Weights of a small transformer language model: 4 heads of 64.
Each number is 50 + 15 x the weight over the matrix's rms, rounded and kept within 0 to 99. Layers, rows and columns count from 0.

# layer 2 MLP down, 256x1024, rms 0.0758, rows 0-108, columns 512-575
55 54 52 23 37 52 77 65 38 55 78 43 58 58 50 50 50 58 35 32 26 65 26 50 74 75 46 68 48 40 11 35 60 56 56 54 63 40 40 33 67 56 52 77 40 63 24 37 51 35 59 68 49 41 57 55 49 51 39 55 58 49 24 62
45 63 48 65 52 59 42 60 39 16 62 39 55 39 24 50 33 40 29 68 64 45 18 52 45 40 39 35 48 25 70 68 27 42 40 42 44 53 35 44 51 63 36 07 69 50 44 60 48 80 41 37 39 44 50 45 34 57 50 31 33 40 47 38
43 26 31 40 63 51 39 51 63 74 50 54 63 76 53 38 41 28 45 64 36 62 52 47 57 74 52 33 60 68 49 45 61 56 14 83 72 34 37 39 50 38 54 42 48 48 55 41 45 72 50 33 51 46 69 49 54 44 61 58 69 69 66 57
49 49 59 43 52 56 50 43 50 54 29 43 34 78 55 40 41 41 59 44 30 50 39 24 65 34 58 55 48 53 38 37 28 65 41 29 49 62 40 47 51 52 44 50 39 93 58 48 51 42 46 55 28 47 44 39 60 35 57 40 53 47 39 58
78 40 53 46 65 66 47 53 62 52 83 23 65 42 41 70 58 35 16 64 56 63 52 53 59 44 39 56 54 63 54 60 49 62 26 68 38 51 52 29 59 40 60 53 42 71 85 66 55 67 43 59 34 51 66 59 79 43 47 56 68 86 19 28
48 60 50 27 22 21 47 43 67 31 51 45 63 96 22 70 67 63 57 44 69 59 46 22 14 30 45 49 25 44 70 29 48 71 40 61 58 42 58 76 56 37 27 50 57 62 53 48 50 46 40 56 61 61 30 53 62 49 61 32 45 51 41 39
78 25 65 53 52 66 68 57 52 55 65 55 47 63 51 49 63 59 39 59 52 45 51 70 74 37 20 50 69 71 62 65 53 49 54 89 44 36 40 65 48 38 27 38 21 45 55 43 48 54 51 48 55 56 36 53 58 35 52 66 36 59 39 64
39 45 83 20 44 50 40 45 51 53 54 77 37 34 43 62 69 72 49 38 62 13 42 49 30 12 34 43 48 72 60 55 48 45 68 69 65 31 46 52 60 64 45 33 49 50 75 55 65 66 48 41 55 61 42 44 61 32 41 49 20 82 25 14
63 56 60 57 55 39 54 63 40 66 57 62 39 80 55 59 57 36 62 61 43 47 44 59 42 51 48 62 37 50 26 44 78 60 41 63 58 67 53 71 32 48 50 67 60 78 56 56 60 44 46 66 47 69 48 50 54 57 64 44 22 71 61 56
60 59 35 63 51 58 31 64 56 65 38 47 47 34 53 55 73 49 55 69 38 18 52 45 50 44 44 23 44 40 62 57 66 45 30 37 47 51 55 49 50 68 31 59 36 49 52 84 48 49 26 47 67 75 39 30 45 45 25 58 53 67 25 57
89 47 53 70 50 07 16 56 81 57 51 57 53 48 35 64 55 48 34 70 24 59 44 29 32 45 31 63 37 44 54 65 17 53 41 42 54 65 32 49 55 74 39 99 48 62 54 44 55 46 55 35 77 78 35 28 54 53 54 44 71 44 72 65
57 42 38 50 62 61 66 66 73 43 53 70 19 51 50 46 35 38 33 58 69 75 56 37 67 29 60 45 48 54 59 35 50 53 38 71 31 63 47 44 36 27 24 50 75 34 26 44 43 29 56 57 48 56 46 53 49 66 55 50 47 57 53 44
75 30 42 40 47 41 33 33 35 47 41 52 56 81 86 31 21 50 53 57 27 49 39 50 38 51 49 63 40 58 46 62 61 78 59 56 55 56 75 42 30 71 46 40 33 54 54 67 47 26 83 68 50 60 24 64 66 54 55 75 73 63 57 29
43 38 66 69 36 78 63 57 66 48 45 61 49 61 54 39 32 65 33 41 64 60 42 62 32 58 40 48 49 59 79 39 45 66 75 42 66 58 36 58 27 64 32 48 28 34 77 48 86 44 34 40 57 70 49 40 66 63 21 51 53 72 51 35
37 70 58 40 79 34 74 46 44 37 47 52 42 89 66 72 27 25 70 30 67 51 54 47 54 27 51 57 44 52 51 49 60 68 67 63 76 48 19 58 61 64 58 45 62 83 50 39 44 62 81 17 63 62 32 39 46 37 22 42 07 46 44 54
41 73 56 83 40 55 25 64 42 45 53 62 13 28 79 07 38 63 54 43 65 42 47 54 59 49 62 27 50 77 65 34 73 64 73 41 44 57 52 57 30 53 48 24 60 60 63 55 31 46 57 58 61 38 58 53 74 50 46 44 57 42 73 44
58 61 50 57 67 69 66 39 53 53 60 70 40 35 81 48 20 81 63 33 44 46 48 35 51 63 32 38 73 42 42 80 51 74 36 56 63 55 61 33 52 35 67 57 41 35 39 54 67 39 63 53 57 50 37 46 48 63 93 60 55 55 56 54
22 61 48 81 55 42 21 51 50 57 70 10 79 21 78 52 39 62 56 53 54 45 49 48 76 81 73 46 53 47 49 51 55 60 64 59 31 41 72 59 38 44 56 61 46 30 56 67 43 35 31 14 58 53 40 67 52 57 56 44 56 72 34 62
57 32 38 57 43 46 49 43 62 64 75 26 33 55 19 79 52 28 33 28 40 46 57 66 37 35 16 90 30 63 49 33 54 34 69 64 71 48 65 72 63 17 49 40 64 54 18 31 58 45 49 81 43 55 51 49 43 39 25 43 50 52 50 53
34 65 75 54 87 54 49 37 36 58 28 47 49 50 32 65 39 64 40 55 45 30 48 39 34 96 42 55 36 37 62 60 65 43 49 74 59 60 52 52 60 62 43 51 34 69 50 37 45 62 93 73 52 31 80 38 47 46 35 71 72 24 58 67
51 50 52 39 55 46 80 65 66 64 29 48 37 57 64 31 49 49 50 17 63 42 38 58 49 81 46 53 15 76 65 51 47 28 45 59 28 26 25 44 60 58 49 62 32 47 39 73 65 37 54 74 35 51 06 66 50 77 46 82 45 42 60 37
44 71 35 59 69 36 60 30 36 50 44 46 64 15 31 55 23 72 29 59 54 59 53 61 47 22 19 71 45 59 78 39 59 39 47 59 46 32 32 65 73 42 37 77 80 51 40 45 54 52 03 56 73 54 59 53 40 87 38 86 57 67 60 83
50 51 50 36 40 42 64 42 45 38 30 49 36 75 68 51 52 40 16 50 09 24 49 72 42 45 50 46 40 54 64 64 61 73 32 32 57 37 18 39 70 36 34 65 48 55 31 51 29 37 56 69 47 52 46 69 44 48 69 55 35 43 48 62
31 71 44 41 46 51 46 41 80 45 51 72 60 66 36 78 70 36 60 49 65 55 66 63 53 57 60 35 66 41 84 40 53 52 65 47 75 39 60 58 52 52 52 71 62 53 56 33 33 58 45 62 46 71 45 53 49 28 67 59 29 51 77 60
50 71 53 42 34 44 43 40 71 77 62 36 43 32 38 32 36 64 64 33 56 41 42 63 39 69 45 54 38 14 74 45 14 37 91 64 69 50 52 38 21 79 39 49 53 59 44 49 57 49 36 49 63 48 42 38 61 47 36 58 49 52 35 64
17 55 33 39 64 58 15 36 59 73 81 16 33 38 30 57 60 21 43 60 57 38 50 34 59 35 68 17 57 72 28 43 49 62 53 58 36 43 44 36 40 03 62 47 48 73 70 74 53 37 60 53 29 46 68 71 40 55 37 55 23 35 47 44
31 54 45 34 62 50 50 56 75 58 42 66 36 61 65 48 54 42 19 12 55 95 46 51 36 60 42 19 48 43 06 71 66 55 55 76 42 57 57 63 53 53 56 43 60 41 65 62 69 52 88 37 48 16 66 44 62 34 42 61 61 45 23 59
52 42 48 53 37 59 62 48 60 72 51 64 65 47 31 37 44 57 44 56 55 46 62 71 61 45 56 55 24 28 70 71 64 38 48 45 41 62 40 76 46 40 50 48 64 47 50 45 35 59 19 48 34 40 64 31 54 61 75 55 60 82 56 27
52 48 25 54 53 41 61 62 54 59 50 77 39 48 24 69 30 69 62 70 55 25 49 47 59 51 64 73 30 40 52 50 21 34 50 60 53 47 34 59 59 52 25 83 62 52 25 67 64 48 87 44 57 73 35 42 44 56 55 53 63 23 56 45
46 74 63 38 31 64 35 64 56 73 29 36 34 18 43 40 25 63 50 32 57 60 38 88 43 55 54 47 80 56 47 61 45 70 78 34 29 36 69 26 68 67 50 44 47 22 81 40 78 49 48 46 55 24 48 10 46 50 49 36 31 39 51 43
49 13 79 55 42 33 57 47 53 70 58 49 36 56 51 54 61 55 94 57 41 64 37 33 61 37 65 49 41 41 35 53 48 71 73 32 28 15 24 55 80 77 40 53 46 73 74 52 49 66 42 47 48 29 30 15 29 25 41 48 57 56 51 61
43 51 29 61 50 71 36 52 51 46 66 49 36 61 50 54 38 58 36 32 41 47 42 33 71 51 31 51 37 48 47 65 49 27 46 71 47 49 46 28 66 45 43 46 63 53 36 82 57 64 69 38 41 08 62 57 40 61 58 38 52 20 45 00
29 31 57 43 56 59 62 35 68 20 28 47 72 59 66 75 66 48 27 62 53 21 41 45 52 41 39 44 59 50 45 50 47 59 41 30 31 41 99 48 35 31 39 46 47 60 52 50 50 29 44 42 50 35 49 84 45 54 54 45 48 73 62 27
22 24 50 30 62 64 51 52 66 43 75 57 27 66 60 51 45 61 39 35 32 99 78 54 51 45 50 49 36 84 21 56 74 65 47 58 41 56 56 45 62 29 48 52 71 50 43 42 47 53 82 50 39 52 61 65 41 68 27 52 88 61 55 24
37 49 46 73 43 58 39 54 32 35 43 26 39 76 38 45 51 55 61 55 40 30 30 47 55 69 54 69 76 68 66 54 31 71 43 28 61 36 60 40 83 57 65 59 48 57 57 73 38 73 55 58 62 64 49 59 27 37 67 43 36 49 47 13
43 57 23 72 55 67 54 45 64 55 41 75 37 43 64 78 49 50 41 38 65 42 48 83 46 45 39 42 45 40 47 58 73 34 60 42 58 52 75 69 75 50 30 33 58 36 75 91 57 53 72 49 60 42 35 63 44 56 69 55 77 24 59 67
31 36 56 43 50 42 48 63 75 33 55 46 68 36 75 60 41 59 45 65 44 42 59 55 35 73 49 38 60 77 45 61 35 59 49 72 65 42 11 76 57 50 64 47 50 42 39 55 45 43 24 65 30 34 52 55 37 59 39 56 29 69 51 31
43 25 60 57 33 37 52 55 68 66 40 18 65 83 57 71 53 37 42 49 65 59 46 41 75 55 28 61 42 45 80 86 54 45 47 51 30 67 47 44 28 46 57 48 45 59 80 54 53 41 66 78 44 46 38 20 45 53 27 32 75 57 51 29
62 76 61 60 67 57 44 54 56 27 42 39 44 51 58 64 49 85 67 43 54 63 56 37 82 51 49 31 58 35 42 26 36 37 76 51 48 31 48 66 58 28 49 61 31 55 54 55 22 31 47 48 63 23 55 51 56 45 57 41 58 43 51 27
49 40 25 70 65 56 28 46 47 41 58 26 45 35 60 20 48 27 63 65 61 50 76 32 55 26 72 43 70 49 51 52 69 42 52 53 63 55 56 66 48 74 23 27 69 52 55 23 51 41 56 43 47 37 68 45 61 50 35 36 48 39 31 49
59 52 64 21 58 38 52 42 62 61 58 68 20 29 38 61 55 48 63 39 57 56 40 65 72 72 49 41 73 60 53 53 61 37 44 48 40 62 48 26 48 49 53 78 66 43 27 69 61 54 67 36 55 39 42 79 68 27 69 55 55 47 64 45
31 44 49 72 56 33 43 62 32 43 52 56 68 72 31 34 61 20 67 56 57 44 62 24 64 61 52 67 86 14 50 38 59 17 26 43 77 72 56 69 32 40 40 52 49 87 39 45 38 64 53 46 37 60 28 49 52 49 35 49 52 57 62 45
44 35 69 58 65 55 49 50 23 49 38 18 54 58 49 58 38 23 65 48 35 66 49 46 67 53 50 17 38 56 34 14 35 43 58 24 35 41 33 29 47 64 53 38 36 53 42 36 43 33 37 60 42 54 38 72 41 50 31 52 54 42 48 43
55 49 66 44 22 26 25 65 56 54 67 61 63 51 39 71 68 39 54 26 48 41 37 46 16 15 51 28 45 40 65 57 65 54 44 53 49 61 43 63 44 49 82 48 41 81 48 46 49 33 34 21 55 42 68 85 42 52 27 57 33 35 59 40
54 63 56 75 53 72 28 53 66 67 55 35 52 67 56 52 49 27 45 54 20 37 71 65 50 20 45 70 48 54 44 31 58 53 19 46 52 26 31 41 30 79 53 52 52 77 59 49 25 36 65 51 48 50 30 63 59 77 29 47 58 52 33 56
55 54 57 38 50 57 55 52 61 59 74 58 45 62 62 59 37 64 39 55 52 41 79 45 64 70 55 32 40 57 70 54 25 60 62 47 67 60 52 20 54 86 34 60 45 28 53 26 51 81 44 74 40 45 28 80 65 62 43 19 47 32 26 53
48 35 50 59 47 62 31 43 43 52 43 59 17 35 70 60 51 39 47 50 36 65 33 60 60 24 75 40 37 53 39 35 73 36 47 46 62 44 43 50 74 20 50 56 59 31 58 24 62 38 61 39 61 63 56 67 45 49 65 26 46 29 22 15
39 70 75 58 58 39 37 08 56 33 06 58 54 55 34 59 34 65 39 41 69 65 25 43 71 63 53 74 42 42 78 37 56 43 38 43 42 40 89 51 45 39 65 45 32 69 54 63 17 53 47 74 67 42 63 15 25 58 68 52 48 33 59 65
48 55 78 46 62 55 47 48 38 50 59 42 64 62 37 63 40 42 32 69 47 40 39 61 39 75 51 35 49 24 53 19 41 40 37 39 39 39 38 64 36 53 58 68 47 83 40 36 43 52 80 66 26 83 37 65 56 45 83 63 47 56 41 47
59 74 46 54 31 52 51 34 47 54 65 47 41 56 40 79 51 46 54 58 49 70 47 59 49 44 40 64 48 58 58 26 43 85 71 80 33 40 47 49 30 57 67 54 46 60 78 58 68 49 77 25 46 63 54 57 21 33 55 65 56 58 63 65
39 46 29 34 31 78 52 24 58 72 34 51 53 45 48 46 36 59 45 34 31 72 66 86 60 48 29 39 42 64 37 45 94 32 57 27 69 59 56 66 54 61 63 30 56 59 69 39 55 33 49 73 30 56 56 41 47 37 23 70 70 22 43 48
31 75 63 36 46 49 54 69 56 36 61 52 48 36 51 55 40 65 47 80 43 36 70 75 52 48 44 20 49 29 49 30 57 42 41 41 49 68 67 59 62 16 55 44 42 71 51 54 51 50 21 37 76 59 53 48 55 45 42 44 50 60 60 51
51 45 62 34 58 60 41 56 50 50 36 66 61 44 73 45 53 38 64 56 33 50 51 46 41 59 47 43 44 46 69 50 58 73 40 41 41 52 46 63 46 65 49 29 87 54 61 42 31 48 47 61 47 30 37 61 65 47 71 75 70 63 51 17
42 50 23 72 27 72 37 28 27 77 42 41 85 61 73 49 49 19 43 44 42 67 74 48 67 49 69 27 50 35 41 22 41 38 23 38 28 65 40 57 47 37 36 70 43 46 56 49 71 41 47 51 55 33 50 68 64 37 54 60 60 22 40 55
40 48 67 25 52 46 35 36 57 22 53 57 39 54 45 40 46 73 79 56 62 67 35 56 99 49 76 37 19 72 35 25 57 64 97 52 59 47 44 41 61 68 27 39 50 44 54 55 46 63 58 55 44 39 47 54 68 51 67 44 49 59 28 45
58 50 59 39 51 61 38 36 51 55 48 47 29 87 47 34 47 44 52 50 47 58 44 69 25 62 53 58 26 70 52 46 46 67 46 48 55 39 48 66 70 48 51 71 47 69 74 28 48 43 78 42 45 49 57 47 51 54 68 69 75 36 59 29
59 55 26 60 32 46 49 52 64 82 59 41 54 47 22 56 41 50 41 42 52 62 56 51 54 46 47 43 83 62 49 53 64 76 47 56 61 35 30 40 50 68 50 56 48 70 24 39 50 58 53 32 77 32 24 49 43 42 37 47 32 73 24 56
47 27 48 65 49 50 53 30 52 65 52 46 44 45 80 43 38 76 76 52 40 46 38 68 78 43 58 29 27 48 84 30 52 53 74 29 52 72 57 40 69 60 56 57 45 30 62 48 45 29 45 63 60 59 51 36 47 35 47 62 56 65 58 53
52 48 69 56 28 60 64 65 58 53 71 35 18 60 39 48 52 46 44 84 47 60 51 51 33 44 57 61 57 57 62 49 50 56 44 58 71 49 78 33 30 82 50 58 69 59 36 38 45 63 32 59 60 47 43 38 28 65 37 39 42 60 21 23
76 57 67 53 34 39 61 38 41 84 57 58 57 42 53 50 39 50 63 57 24 38 42 53 30 77 37 06 46 61 42 55 51 37 54 64 18 31 53 60 43 38 54 51 51 47 40 75 65 61 22 46 43 63 79 63 78 80 28 30 47 55 38 46
36 59 33 49 37 12 55 53 45 40 49 31 75 54 44 65 49 55 56 50 35 46 47 40 62 56 42 43 00 70 54 46 69 28 59 53 53 65 49 46 19 47 59 56 42 64 60 34 34 87 41 49 60 60 57 37 46 47 52 50 48 47 62 51
47 52 43 53 46 39 62 35 37 44 43 57 53 50 42 13 62 36 54 42 45 44 41 55 51 52 68 38 48 63 63 36 41 53 55 30 52 37 56 63 56 53 50 46 40 47 37 57 62 43 41 35 32 57 61 85 54 30 48 61 22 16 49 66
43 36 29 34 48 45 57 64 55 31 50 39 64 40 43 53 58 62 60 59 69 45 47 48 77 72 51 51 42 62 74 50 55 59 43 32 36 54 44 38 80 69 50 68 36 25 47 65 29 50 45 77 33 66 46 32 46 73 52 44 49 68 35 66
30 64 54 52 77 38 88 47 58 25 45 48 58 47 21 74 63 60 43 73 40 45 58 75 77 65 53 70 51 39 45 44 31 38 35 66 41 35 36 40 29 32 50 60 33 55 90 65 51 18 60 51 41 57 60 38 54 54 79 36 51 55 78 32
94 62 48 41 42 31 20 46 49 49 36 64 41 58 53 49 62 38 54 50 58 53 55 38 61 70 28 44 50 69 68 43 73 30 76 44 32 57 46 73 44 43 43 69 53 56 63 66 63 53 69 36 41 50 46 64 14 63 43 46 41 56 60 64
45 57 41 69 41 38 56 23 59 64 87 44 54 62 60 57 32 30 80 31 43 51 48 51 70 65 54 48 59 72 46 51 36 25 43 55 48 51 56 65 39 30 14 40 51 33 40 30 50 73 46 31 52 60 35 52 21 42 85 49 60 26 66 48
30 33 26 66 28 50 35 52 45 54 42 45 67 43 46 57 71 29 43 55 54 39 63 41 36 52 40 53 39 55 49 63 37 56 56 65 58 50 54 66 56 73 44 60 47 79 38 62 53 39 38 59 60 51 15 22 35 57 50 48 32 49 63 44
44 63 52 80 31 60 24 39 69 57 53 57 33 66 50 48 49 71 50 56 85 57 53 64 56 28 38 36 80 45 45 69 63 51 51 59 57 49 72 23 59 45 43 26 54 47 49 52 57 75 35 53 51 54 36 53 53 76 78 50 38 53 85 66
58 32 39 45 37 73 53 56 16 46 31 56 50 60 54 41 40 57 56 60 55 46 42 43 28 37 54 46 55 47 59 45 75 37 37 43 63 45 34 67 59 36 43 26 58 39 41 24 45 53 71 48 32 72 42 69 63 40 60 81 38 51 58 37
31 52 23 28 47 34 26 23 45 67 15 61 65 36 48 51 64 24 57 46 88 51 40 39 34 57 41 29 47 45 42 46 44 53 26 45 43 49 61 35 76 49 53 76 64 75 42 48 52 29 49 28 81 46 40 29 58 45 70 49 59 33 56 56
42 45 56 36 44 48 60 58 58 52 62 32 73 30 44 46 59 71 46 67 43 40 61 37 40 62 73 53 43 76 81 47 51 32 30 69 48 45 51 48 51 65 45 34 44 56 51 42 63 54 33 50 74 64 79 96 48 47 61 35 50 51 77 53
29 30 58 81 46 37 50 53 54 04 65 46 41 57 72 47 38 02 67 30 53 39 53 51 43 55 21 55 53 57 43 54 66 62 79 39 33 57 66 43 55 58 43 64 48 47 51 38 67 51 61 54 84 53 55 42 29 60 37 61 34 56 44 63
63 56 50 51 41 49 56 59 52 48 70 29 66 33 41 53 39 71 37 47 52 57 57 49 50 59 43 33 66 50 71 57 31 32 35 44 71 44 40 39 33 38 62 70 55 48 43 60 52 62 46 69 53 41 53 57 50 62 28 44 44 37 57 30
41 37 61 55 65 30 72 69 65 52 58 76 64 51 56 67 63 62 45 55 41 81 26 36 48 51 27 29 61 35 04 58 41 52 48 69 59 53 50 50 40 31 61 70 50 47 49 74 34 42 34 69 47 70 51 69 47 38 49 42 43 33 45 16
53 66 19 50 58 46 34 37 62 44 69 77 42 44 41 39 56 56 42 42 60 50 53 45 68 78 68 50 43 48 23 42 32 55 35 46 56 66 61 42 64 44 36 44 27 73 31 53 51 79 67 40 60 53 42 62 24 54 48 70 54 70 35 65
65 34 60 55 35 58 38 61 40 21 76 63 60 23 48 37 47 41 73 43 69 65 79 67 58 49 42 80 63 41 27 54 40 32 56 46 48 71 54 55 47 49 48 80 72 39 27 69 58 46 18 39 67 39 48 53 37 75 80 23 69 26 64 66
35 40 39 32 53 67 55 71 60 51 71 35 55 52 62 84 54 46 69 84 45 66 59 33 58 46 30 45 68 50 50 31 75 39 27 58 49 26 64 38 51 47 35 53 26 56 44 24 44 17 68 40 61 75 47 55 57 38 55 73 66 71 71 29
60 57 64 43 68 55 55 62 46 66 46 28 44 65 82 54 34 52 34 21 80 30 60 36 57 47 76 28 39 41 54 36 53 52 47 72 43 58 44 43 43 39 47 36 65 56 30 54 48 32 62 79 58 52 27 43 62 40 62 58 54 71 59 52
37 61 33 37 71 55 33 44 56 57 61 45 43 63 63 69 50 58 47 40 34 54 52 51 59 42 49 41 20 39 37 46 86 39 79 58 29 79 62 39 61 46 53 44 65 33 54 39 37 60 36 42 50 42 54 36 59 40 41 62 61 55 35 33
73 44 41 53 38 45 46 53 58 23 35 60 33 53 43 69 43 59 84 51 34 46 28 48 49 38 61 76 43 48 34 64 58 56 59 37 32 32 51 17 42 34 60 44 25 66 60 51 45 64 40 25 62 06 48 46 39 55 49 53 51 50 52 59
38 37 48 71 66 42 77 44 51 47 72 43 80 47 32 58 38 44 53 56 81 45 48 63 33 45 49 50 73 38 69 74 43 86 55 58 66 55 30 56 39 72 47 46 48 54 29 22 45 55 38 50 35 62 32 47 71 43 64 54 47 53 47 42
39 55 70 85 53 55 64 62 37 58 91 41 65 42 63 36 50 52 38 37 45 49 51 48 31 71 48 76 59 48 49 72 40 84 42 44 53 51 57 99 53 73 40 65 75 48 54 51 47 55 36 40 58 47 60 50 71 63 46 62 60 69 92 50
41 65 44 53 42 62 67 36 24 59 30 36 43 56 59 36 42 38 73 25 34 45 58 55 68 49 52 42 37 29 46 44 47 54 46 83 40 65 70 52 39 51 50 56 09 58 41 59 55 51 49 61 65 58 41 66 58 31 34 75 54 54 33 46
46 53 50 29 36 40 53 57 68 58 54 57 34 62 51 61 42 44 55 59 60 64 21 33 42 54 21 63 52 36 80 79 50 53 55 39 48 63 63 29 11 51 74 47 55 70 68 47 46 51 42 28 77 68 58 74 48 55 42 59 35 58 63 47
27 59 66 82 67 39 41 52 77 40 44 39 47 40 51 39 71 78 36 39 54 33 49 51 52 84 37 51 57 46 62 59 52 48 54 46 55 61 39 56 37 41 76 62 66 39 30 68 52 75 41 35 46 60 48 63 54 36 13 30 50 33 43 47
36 05 61 57 28 58 43 38 59 41 14 42 78 54 43 59 38 56 58 39 58 52 61 40 35 66 58 29 71 61 57 58 46 47 45 53 42 64 70 60 58 64 49 64 52 27 38 65 50 23 51 69 40 51 52 48 52 71 44 56 21 34 25 25
41 49 63 48 48 27 43 36 54 68 35 68 47 50 75 72 59 65 40 58 43 66 46 52 70 53 46 59 72 81 58 75 78 59 26 42 56 42 62 60 75 37 19 56 31 52 52 43 50 31 56 62 68 50 56 62 46 29 80 44 37 35 64 47
37 51 24 40 50 50 25 43 40 42 69 60 84 40 56 58 88 46 48 44 34 56 63 84 62 29 61 56 56 25 47 59 34 45 48 82 62 51 47 56 53 61 55 48 51 54 37 53 44 62 55 70 96 38 64 34 64 77 32 59 32 27 67 42
61 54 53 44 45 63 68 38 64 59 39 52 66 48 39 72 36 10 46 35 22 61 66 53 46 57 48 32 78 46 50 23 46 06 38 23 71 01 76 62 72 54 19 68 59 59 54 49 51 50 27 71 47 76 61 50 25 63 48 62 39 20 41 59
48 20 50 48 76 63 43 60 26 56 61 38 77 54 25 65 66 50 51 66 85 57 59 63 51 61 69 49 51 48 51 46 56 41 83 62 51 43 54 36 62 47 70 39 36 58 23 56 58 32 99 68 52 42 71 46 38 67 25 47 74 37 62 43
16 53 46 50 38 59 68 72 44 80 44 69 56 60 57 19 72 33 48 45 97 60 46 51 45 33 49 69 46 40 32 38 65 53 55 21 42 46 63 37 42 49 46 62 50 40 55 34 38 43 52 67 48 20 28 39 59 06 65 43 70 38 80 55
77 45 54 57 53 47 49 29 63 21 84 65 37 73 44 52 69 48 31 30 40 45 59 32 66 41 80 58 47 61 30 30 66 67 76 70 47 24 38 21 65 56 50 46 47 48 59 47 73 30 53 57 65 34 76 48 34 53 41 73 50 40 52 42
65 82 91 40 39 45 45 51 72 62 53 44 71 52 57 72 67 78 55 59 46 68 83 68 65 55 49 65 46 25 36 28 47 56 61 71 52 69 48 45 55 25 50 37 68 62 70 49 53 42 55 50 30 26 41 60 55 34 40 51 51 47 51 50
57 69 37 44 43 56 62 41 51 54 57 55 66 42 47 72 66 62 57 61 40 51 74 59 45 67 36 49 32 32 54 52 51 60 77 63 62 68 37 57 27 64 41 55 75 22 50 24 46 43 50 45 33 57 55 47 70 69 49 56 34 52 71 58
38 38 41 53 35 60 59 56 57 41 32 32 51 65 20 35 66 66 57 64 66 39 72 62 47 79 50 48 61 62 78 58 70 68 50 58 66 17 28 54 62 37 59 62 43 62 63 28 45 83 55 35 45 69 60 36 38 44 59 31 36 66 52 70
61 74 53 61 29 16 45 53 40 46 53 64 71 06 54 51 99 72 49 72 54 41 49 65 43 55 32 64 23 57 88 17 55 57 29 61 39 47 63 48 34 29 53 34 51 70 63 74 24 62 75 76 57 46 59 69 51 58 55 46 52 31 50 49
25 40 43 59 55 57 53 36 22 78 36 60 77 41 63 42 40 54 00 55 69 30 23 58 36 67 58 37 29 43 23 73 66 39 63 72 57 47 45 59 50 36 72 79 53 61 39 46 61 42 60 67 51 53 38 47 39 57 55 33 40 69 60 63
48 31 61 55 34 68 46 68 61 55 40 53 29 39 43 55 33 58 49 53 43 42 46 61 19 39 68 26 72 38 32 79 50 39 26 38 32 66 69 48 65 27 29 42 49 76 69 64 64 54 15 70 70 45 47 41 15 48 20 43 49 62 77 31
26 33 26 33 63 51 13 48 48 49 51 33 58 79 37 71 55 48 52 50 44 56 79 38 75 74 42 53 79 73 57 40 47 30 42 58 52 74 36 57 42 51 44 73 43 62 57 75 49 46 52 54 51 75 59 63 55 54 59 21 67 68 54 66
56 49 56 38 66 54 19 43 41 44 46 34 76 89 62 39 54 36 27 48 55 72 31 36 60 42 40 63 35 12 58 37 75 36 47 38 40 35 26 54 52 37 59 49 54 62 42 48 57 50 44 73 44 47 48 62 35 23 78 70 85 59 56 40
42 59 49 54 44 48 46 49 43 45 50 37 14 55 33 57 64 39 34 48 44 66 62 48 69 58 38 88 33 37 51 36 35 50 61 45 47 56 52 58 55 37 51 57 46 58 48 38 28 49 62 61 59 55 53 40 49 55 33 40 69 40 40 48
76 54 32 41 54 57 48 63 40 30 12 57 54 31 30 11 33 63 57 50 36 10 32 45 71 35 78 80 50 12 78 47 37 38 55 43 56 29 46 60 50 59 78 45 42 56 32 99 45 61 61 78 41 63 43 58 44 76 32 68 78 42 60 36
60 63 57 31 49 58 44 41 35 66 75 45 82 53 39 53 55 45 57 54 45 52 62 80 67 56 42 55 36 47 74 36 35 46 59 52 38 63 73 51 34 67 42 46 59 50 61 71 43 62 45 69 32 62 75 32 64 41 52 73 47 49 62 63
29 39 42 30 52 45 60 51 65 47 53 65 41 17 61 39 60 48 31 53 51 35 57 63 43 69 66 40 69 44 54 44 67 58 59 57 19 74 35 37 69 65 53 57 52 44 51 72 52 23 51 19 73 30 57 38 68 46 58 38 60 51 48 40
33 42 62 36 42 56 38 57 28 61 31 47 56 69 46 58 18 26 48 50 44 57 23 50 35 43 78 39 59 52 49 35 43 43 48 30 32 20 65 62 47 60 51 45 42 41 53 60 39 27 58 46 81 66 55 31 57 46 45 36 28 23 84 43
66 52 71 55 31 41 37 41 37 41 59 35 49 67 58 66 72 65 58 24 55 52 26 54 59 68 24 40 43 30 58 43 51 48 44 64 40 43 74 64 46 58 60 67 72 51 50 74 31 66 47 66 43 48 54 35 48 38 14 49 40 55 61 68
58 44 26 51 47 45 33 45 55 66 32 24 65 44 50 43 31 46 47 71 41 29 81 53 44 48 30 72 99 71 61 45 40 33 39 52 37 69 38 52 37 65 64 50 21 66 57 27 80 30 57 42 82 49 51 40 37 30 38 45 60 36 51 32
74 61 67 41 54 63 61 72 52 70 45 40 54 12 31 40 20 45 47 52 36 47 40 37 52 26 51 24 53 61 49 45 62 61 71 33 56 49 57 54 48 64 58 40 51 68 60 63 49 55 48 55 42 33 56 50 57 47 43 67 87 28 47 50
63 33 55 44 63 16 55 50 21 61 53 76 44 51 49 35 62 35 89 18 22 39 44 37 51 32 54 30 63 46 22 50 86 49 57 33 64 48 39 36 77 34 86 52 57 64 27 53 59 36 67 59 29 54 41 33 50 62 63 43 58 37 62 29